Part of a small language model's weights.
Size: 4 heads of 32, MLP 512 SwiGLU.
Each number is 128 + 32 x the weight over its row's rms, rounded and kept within 0 to 255. Layers, rows and columns count from 0. Numbers have three digits each. The size before them is the row's rms in percent of the matrix's.

# gate: layer 3 MLP gate, 512x128, rms 0.182, rows 68-98, columns 64-127
# up: layer 3 MLP up, 512x128, rms 0.171, rows 68-98, columns 64-127
# down: layer 3 MLP down (transposed), 512x128, rms 0.146, rows 68-98, columns 64-127
gate68 098:113149168133098080056093129152127121133116133117100121136161148142186149136138131198143123114180126089127099153099111140137075135079084124137132131182107185165068179113095079167109110176083154
up68 098:110115100103220120199125094123065048138071083106145105130131140113147073076149113114130172207145118079156108117137065107121051133136154130114117115151168116109121159143141120154097079108165098
down68 103:114131116069114147143131148100175163181130148111127166103103058101147122116099142139190130133120105106191149129102080107215141116122113112159181109083084093094139111139046137174111037175149106
gate69 103:115091177159142116091067137132150126117135117077065044154163127152127096150111046117178129141160131175122121142107095076193145106223142115113115111183104131056118129076135142113119157099139117
up69 100:113105106088132180102098129120207177096190124074047158089154076097135140123137164139117165173138097165118115119127054060136171126124194118098130101090152088114119130131091096136083114106137136
down69 099:163129117105131120137151155120114138057100169133105136148134124110149118098138108117115167122069133118125154158048160121105118103199123124072148153216215100167122126167124157118084140110093127
gate70 095:103097168135110138140144139153146096109182153113123133078129143121144150174083089166119134156158153117117081087088101127131138145158087092217113169152146144193135078133118143102155108086105063
up70 100:177115162136117139152161139107181110121074089103116153170137152162143115150112149158079148094155066141123120147154092066062123160132128145167137091106067139096109101104170163124080121111166180
down70 092:205118119135110070134126121082130136159119113123162110126110199115106101187138140154136133089079107075132100135139098136138170176128057171170170151116120166118104152126124065144193160097115114
gate71 094:090164173134147118091103065108095121117078134191125138095104169120137093130053087150154162113072108188129100123084108119102117179146108090165112137054134113140120131074121140158097158134124114
up71 099:135180132108107107178190165146098095118135157100132124098141115117136126167087152117101089121185092168126140151139092138132152181054145098185097138093137177107095180139182132204153074136102164
down71 098:123106126121125094154114138132134123163143094064204097146181189135098098177127133133138093151161121081131079105095067164128119132106140086160092116139122126131108175075151099073104091124147127
gate72 105:093108123104085106099155114177139130097116125138163127118143116128120174148110094128147105128143147127109092123149120098110058165146138143103115166145155177144178076119136151143203127166171094
up72 103:115126119053074111125203156184183169124111115185115172112127152115125192161161129121133160154153138097096131141094150132083089134145107096101144105123153172135107093146116165130126150168121150
down72 103:177115066156121088137108115134109104155129180080142159129086118152185187120126122106123152099144142150157131122205127144089073089160087133165111151132173140147152123137112172131110094124087100
gate73 110:107080114173129126085118109172093117165109155133179070132172148100104155115134102181121055131105112122054117077175108131207148157143124095147092114099185149118138165105114116137110071157084090
up73 100:147156159094176139137172123095140154160133094115157114115131099183101150072087132121131064182171106164133075113070103134085206134134166110136165139120194159119167144114137082063120154113184094
down73 101:146153147151117125115157125125103105177106075071095131114159135136091175184120152149145125151156133147106123078149143106136085191119103129103152088117122168165094161128215141145106111161102137
gate74 094:097133141104120179092148153134127189128118127145101160135136150123095115100126082126171138114116133149088111112086108112116192170142121130123131117125111153101123075107129151162122108199125098
up74 098:208140131185123150086119100135111169150146194132165094130101144119204135123115157130159113135219111145161175129137092188147114118118073158125105117055165170155159132113128101115142120111133108
down74 101:125079137113094152109085141132128068067093071089120101123139086101142154192138105081091106114100169108149142176127070158145132169085174130137121169074152127138144090142126124123130134151128111
gate75 107:074094137176137162161134081138089151057151123148144061198155103134086092136204093114105064130179122158141104139133110125132109116087125153086093109139091152130164137135142147167099112156100190
up75 098:152081165109106159149134146127084158097128104127101069156148113085117106128110164115134168131120099124106099132158101156089087099171106059051118125116122130069147173085134143106158068138142049
down75 097:090106117167168165165134128133151136136162135150156139135143125203126137157119045139176076161112134122136117190114141161115107161154107166134141131145162130141042099104072136175159136080083110
gate76 083:080106147087131085091145176180135127124100151149154086143105072161116140125160172161128126123099175124137139120141099162181156177091128146167161097154175089075087130050181151085110141151149082
up76 088:106165076144127142127126109067125161112131137135099164156159160117163095135164129179092164116169111125109158096090110094102058089184091127117102157105077125169130168130099131145131107099109189
down76 087:204138190101109182133156105109125093105145066147152102156090128195117129139149123083055161111141051131090114097124133173061161180159125152145092114091100118169153157112086166155138082098061147
gate77 104:147134132142078132133154087142186117139135114104084183128140118125145153135139121112080116081141130102123085180140124106131080099127093143066106174122081144095197111111058099126141112059109089
up77 106:125120173069151124136114137125122117072131125115114098189130146150138129147097189134102132103116086163144115140101107138139148139170140119128124133149152069113125089112120057102143131075106106
down77 105:155096080166152201076135139131121124171130149131134163169123123113177156105187114135127143175180123159077136098140129063220152167146169136098127128122156109158117133116190206118107171154171113
gate78 100:084107088120158113164170154153146177147122095134160074125102116085132105084126103075121105081108147122127126154050083085082111105099138112104136105157073158137137119128133150164132136062118094
up78 092:117105102119110170108075177112118068159167165121133162120141120156140173121219111160121187119156134107067125159200140144191183172115140100156122162151139130151150102124133096169109082169156145
down78 100:145155145086103092117083137152073134137106124103138212157167124136143130152138135119102141121107101129105099117188141122100150109199081163088114167119174091149168111118127126060143198172146147
gate79 092:135103129081175156141146170137121092130120084166158124111110103085153147109157122103146157146122150107195081112141127207144126169137093151141152167095121115170130183139079147075162139131177114
up79 094:099120184171098116118098109100172086112128112147105094101095092154084119113047116170156083131143116128088120129095146136136081138056105134045126157143121080078103100123093089138107125156089094
down79 096:156138153128146111137148071131077131133145155089138098115155125127122130148124129118137121082183090101150089145139147116137175075165129048209155111140146178144107125138088157116149087105131095
gate80 093:131082138060129103080130111108113156135094216168121096163065156192128135066126135128141099155167102110123109072115171137158111133183073162150127195125116186113158114100140146134184120131097084
up80 092:095166074119096148130137154094107122118074192150117157107159097150116115146174159145123188136096164115081137126107136105094098155129133086090103106145145141149066106124144171097124115153120166
down80 089:128152158118093092093119155110072144049115137112142127148142140119123152135143151112091131147170129084121172141117124135170136068140122096148123132080173169122137082166105170080069111082158152
gate81 097:124174116134146150157122118158211155089202141071107092074143101132126090130080087134109097175183093090097097169175147169123115180071155139127119103122142154085119115153143176095089134157119114
up81 104:129107176142132185167167105098152133121085123076188112156147102132172182096142113143074163080200122091156124101170137142121145105135068105151098130119098145088133107165164106120068188082148186
down81 099:160124033178129173091110125156143130149171143176125100129198120110128102131100059068121078120127098143078081179171157177119160144150114144136166132123123183084114151114125110126108119149113129
gate82 100:172065147167144070125133142108107136087117086097102104118164114117096105134142164148131128103170111091104114172087131144132134095147189094085058039129174166107126119089099182146127111115112136
up82 107:107079112065143142121098135140109136088136132128172172087148095170070136143123191131117140132158199116139105110141174164183142104117079107105119177115120190154085133047066125129140137093136147
down82 106:104160074115157159073107111143184123161140160124168080192116148074179179139137217169171167101154130141156137079106133122128069089128133132130109129080164131137131149111133144081116121125138171
gate83 106:155091098150105174166212137151153139124159050076198193137112109052126152096131128130157069140135135136120172147084139040101112121142141103158106135131105129097113110167125124081164118118153145
up83 093:107115107114161081114111144157165114110174145161135133143110189126156113121139079137096100122119148193104117136183084161108094112099174105076139099080117104150158165116134167087132160174151179
down83 103:109141123128094140141150150095113185050116119103156166150122184119113101109125138127128152150117162151094144140081194150119149139158095178153107176071087103142121129082111094151109168106134130
gate84 094:094186105138111127135155163102084173138122159101087093112097122165097203129134117124124121100146102127151063127151105145120222200136083116103184126091136103099091119136126097138080129197136222
up84 099:109145139135150176074173077081149133087164086216137137117156126097157083049145138108112152122138159140155094142150107202142133114083126123134107099081171147098171093142113148154120222140108145
down84 099:107169123148144144159152068139121145108079154120096124109112146164104178113091123112092129093117169132209101151106043070145164124178149116101167109160112075082131124080165114136115112088099092
gate85 136:133157091114094157048120108141170144128177088163075162092140121099125131149157131130112119152122128136122105181132176136141157069115070074108095067167089120093153083098157113150173086162159106
up85 099:174079088140127113101115099092127137081095179145082136098095110161084150110105116062138121113184131127132091113156117103112137084114100105109079122160102106112192130131171140081156097163109151
down85 122:139083154109126115132128128224148147120157158102141125159123121113118078128144132104133149068114089124131148091131151096222121091117159155139117152125088133106159179091098152094099108141156131
gate86 096:082166183140085097151149125077165118183111115083081103132084170070097188169099139116117151129162135145081175143105130187153173169117160162134141170109129164079119119179185149164186143142070189
up86 100:136116084152105137132129198165143168108057143103154121159110144164116123178127139129148161144119182136170062092121128089152093103137143125083127106135019110113113085156147092045118108166149121
down86 100:155118157144173130083173109092133128168118156138075177103127164131131119122120124052142118140105132097142062150135184088179102183148130143112119169185117132045098105096113116123145158173166132
gate87 090:192074128180147116134132105137108154126168057145160129084159170114134181100132111106108130120139090160132098135114146162070112158134143143181110149110142076133121071121092154080131174075068130
up87 087:099141152159138168112109167116114101150101140137169089129125182149161160097089130102156118119088145074079119198083134090092149095108109175107177123095170135153102192104148119127170046119122104
down87 078:119155150145132115084145079166153081148117199120130171115133110109142052130127099118161105159144095176155103067098138099144136117205169147118117107109084128131161128132124193134105165188135161
gate88 092:108087172110085113079105145163094119141095140149160074089109094082117097126093073175148107143088168096176165181115126131185172166106143108149080180118108124155088125100097106165179095111163088
up88 095:155039181122188169136085117161149105192111146137129159171139114123140144135175134099135124087108112147126142149122202100177117154115134109124080127118087059085155085146094087105176082136111104
down88 098:150099190118144130135136136128189106149136164083127153198171150182158112143153110163157075133107110148099151156183121149165107183110162019127093161129135144150147134167081121115148103086146174
gate89 099:157083092132116160121109179111129075093142182145080114147115167089111106134128122102127124092153101186218122138078178119099110168127138128103152140091109146094074141135129119112083090103131140
up89 103:170127168156152109150134202124062112149180175094127095158119156109086059140108076106083119196199141191207097132101159131201146160089170098085106099150130107104114144139147061162087070145094152
down89 102:142145132173176141151132146140116119168121140147131069086075204134075147166157079102155141128180064161125118126134159098144149134116088166148039124159191186104094130113133149134144133085111166
gate90 093:086075140107167128110234195149136159152120138148130042099125163157142107122128112104142141133118080151108067133106138104129128181167158089170126177103136180160113130118100150147147108126173125
up90 093:146116206095139055069199134145114166164113191117106090094160151113118108132144166128101104162130133098148129157129128114161113151135170160151161118124143175118155127103085112153163107138127086
down90 091:163165101094112108124178140120154166131101151159151132108125114128077078118101100086085148116090108174098129134131143069190126089143187123106074141141122085119128114132061133126075081064105145
gate91 099:088087088107101160158124160121121159113157158153098146097105125157164086189091147129132130103175127101135150115177139126151095106168113097105208163119157099117119138118176140139132172074113160
up91 093:111145145177153128184077162134128147091103126118094082154138130118173142120137125144164111124098121111064064135143117111071111128131088109036165131065089131083138139086145143148108162137099142
down91 098:157119109070144113122102099156135123131165100103132143088174178120145119117171156149182087080151124177109148157118152157049098077188165101157144147155141108065163114076121075120178083090180114
gate92 104:221097197114141149145128149075116099103098124136166164170088160146112109104177123113077151172101144095074128119111167139131076138157111166183089151098107094095095167147080135126077143201149143
up92 103:117164113119158070069160151149130103131087113146089158142175163115126178142134155102129151096179081176150117079059142123100108164162137151114180159117127180101185117090139098130121112065087074
down92 107:117123171172166159084119134092139082153143130151104088101183131141075134179136123123121120144134105078156139115127113119071162171112097130130106168130133122150125131136167111047094157084053107
gate93 085:102150143127226149160163148146052147121181079082133104138154115143129130123160124150129142094089091093084148121079129111139147154100159173192123118143123150091087102142127113175059147116145089
up93 089:119143064120166097108166154035122133086108083149095145138139108130076127059061134136113132140161101133159120178091144135121122090082186075127079085153083106159095142117089187161182131169180104
down93 090:192119164073127144110072112172120102082159080143122138119204085192073125099143095092123143121108178133202111149154091111156125155124112131116111106143137134095146131140168130138158080108107109
gate94 101:127099178146125112099175137118140139083137078143125153090225132153157133113152089136137128102111191113131132142179186110144151117128082085100118084113139121160070101140153114126106188114096092
up94 099:137156136129179120141120123138112129178135098191095118142157149161104084113115130123170172105150099060177122085110078127132114155188131108145111097131171168080131124087148097058138127184145120
down94 098:033177128174077108159141102130145075155108129131107157151089143127148101115147184111124132121168100195147069113125121156171139129169141077151124099187118133056126119130152104134050123171134128
gate95 086:132113075079187122111115111085118110087147109128057083093138126142166090106052141109122096151115090153156124099055151114120087162121154115155168076068174146185102100120121102190102136113134167
up95 089:154142121092160129135133129153114177123099091216134111137074153135161106114132074111100094101184107104117102070116096120129166144131138097155126137169133137150121144171124108105139140041090132
down95 094:142120127120156107101128141090107150166145159154104121127113101088148114115100176043072146105127125131110146131091114122108152147111121065142072108104109167018178121125097142130110116126098110
gate96 099:098166101126157127149115075200146137226130122109156152147177204169147129123090132137162103134183135149130159153153171144122182140117174141146108187178188132143118134148135124129116098153150108
up96 098:130054107109113134088169105094095158092055185101114133113046082161126170149141123140131139120111098133091067127055123077133113097096061084158139103089131161157122146085102101075184169120131105
down96 095:086127141135081150087091141161109122152084182134143116052119178143089109105098105108158183182171139112145199102145194180148137183106167134102120106096080182122085091083098119131098145187141143
gate97 103:193126202075137142151154140177157128200143148109149128105079117109191154193136135202113083134190177192115076147171156111071108126165164158114177098087144121136112152108152172128146147105142136
up97 105:091122086094138144169173143137140146104074064143081097162113171135098105108107098146166138100138087106102149091097153104178139135066139105077187110149095146170135092153155112085119114100119046
down97 104:150066174091085173138130139096067077110118081119127131156162133153163084088125153103104095087108183122150145134108099101190128111115136083184156097194095111136138118109078157136125153106152109
gate98 101:118129073091087147112109118104128125113129230116132202100155165087141114102160163064089126173125140115110177153115148133074113111114113132122145152107059134099167198065176122122118163142124159
up98 105:136147141154150132181121157150179116158111103146152162129135151125148138141116157144110067112110109070146102204147063090119206085116110151119122074115110130090066124188078132124163161092185159
down98 105:083111158145150142194105092119132103086122120125140121123130143168120077127098143099075122155111167117133104081099074127090181135094101146171154144134152171139110087115131124135074087161170093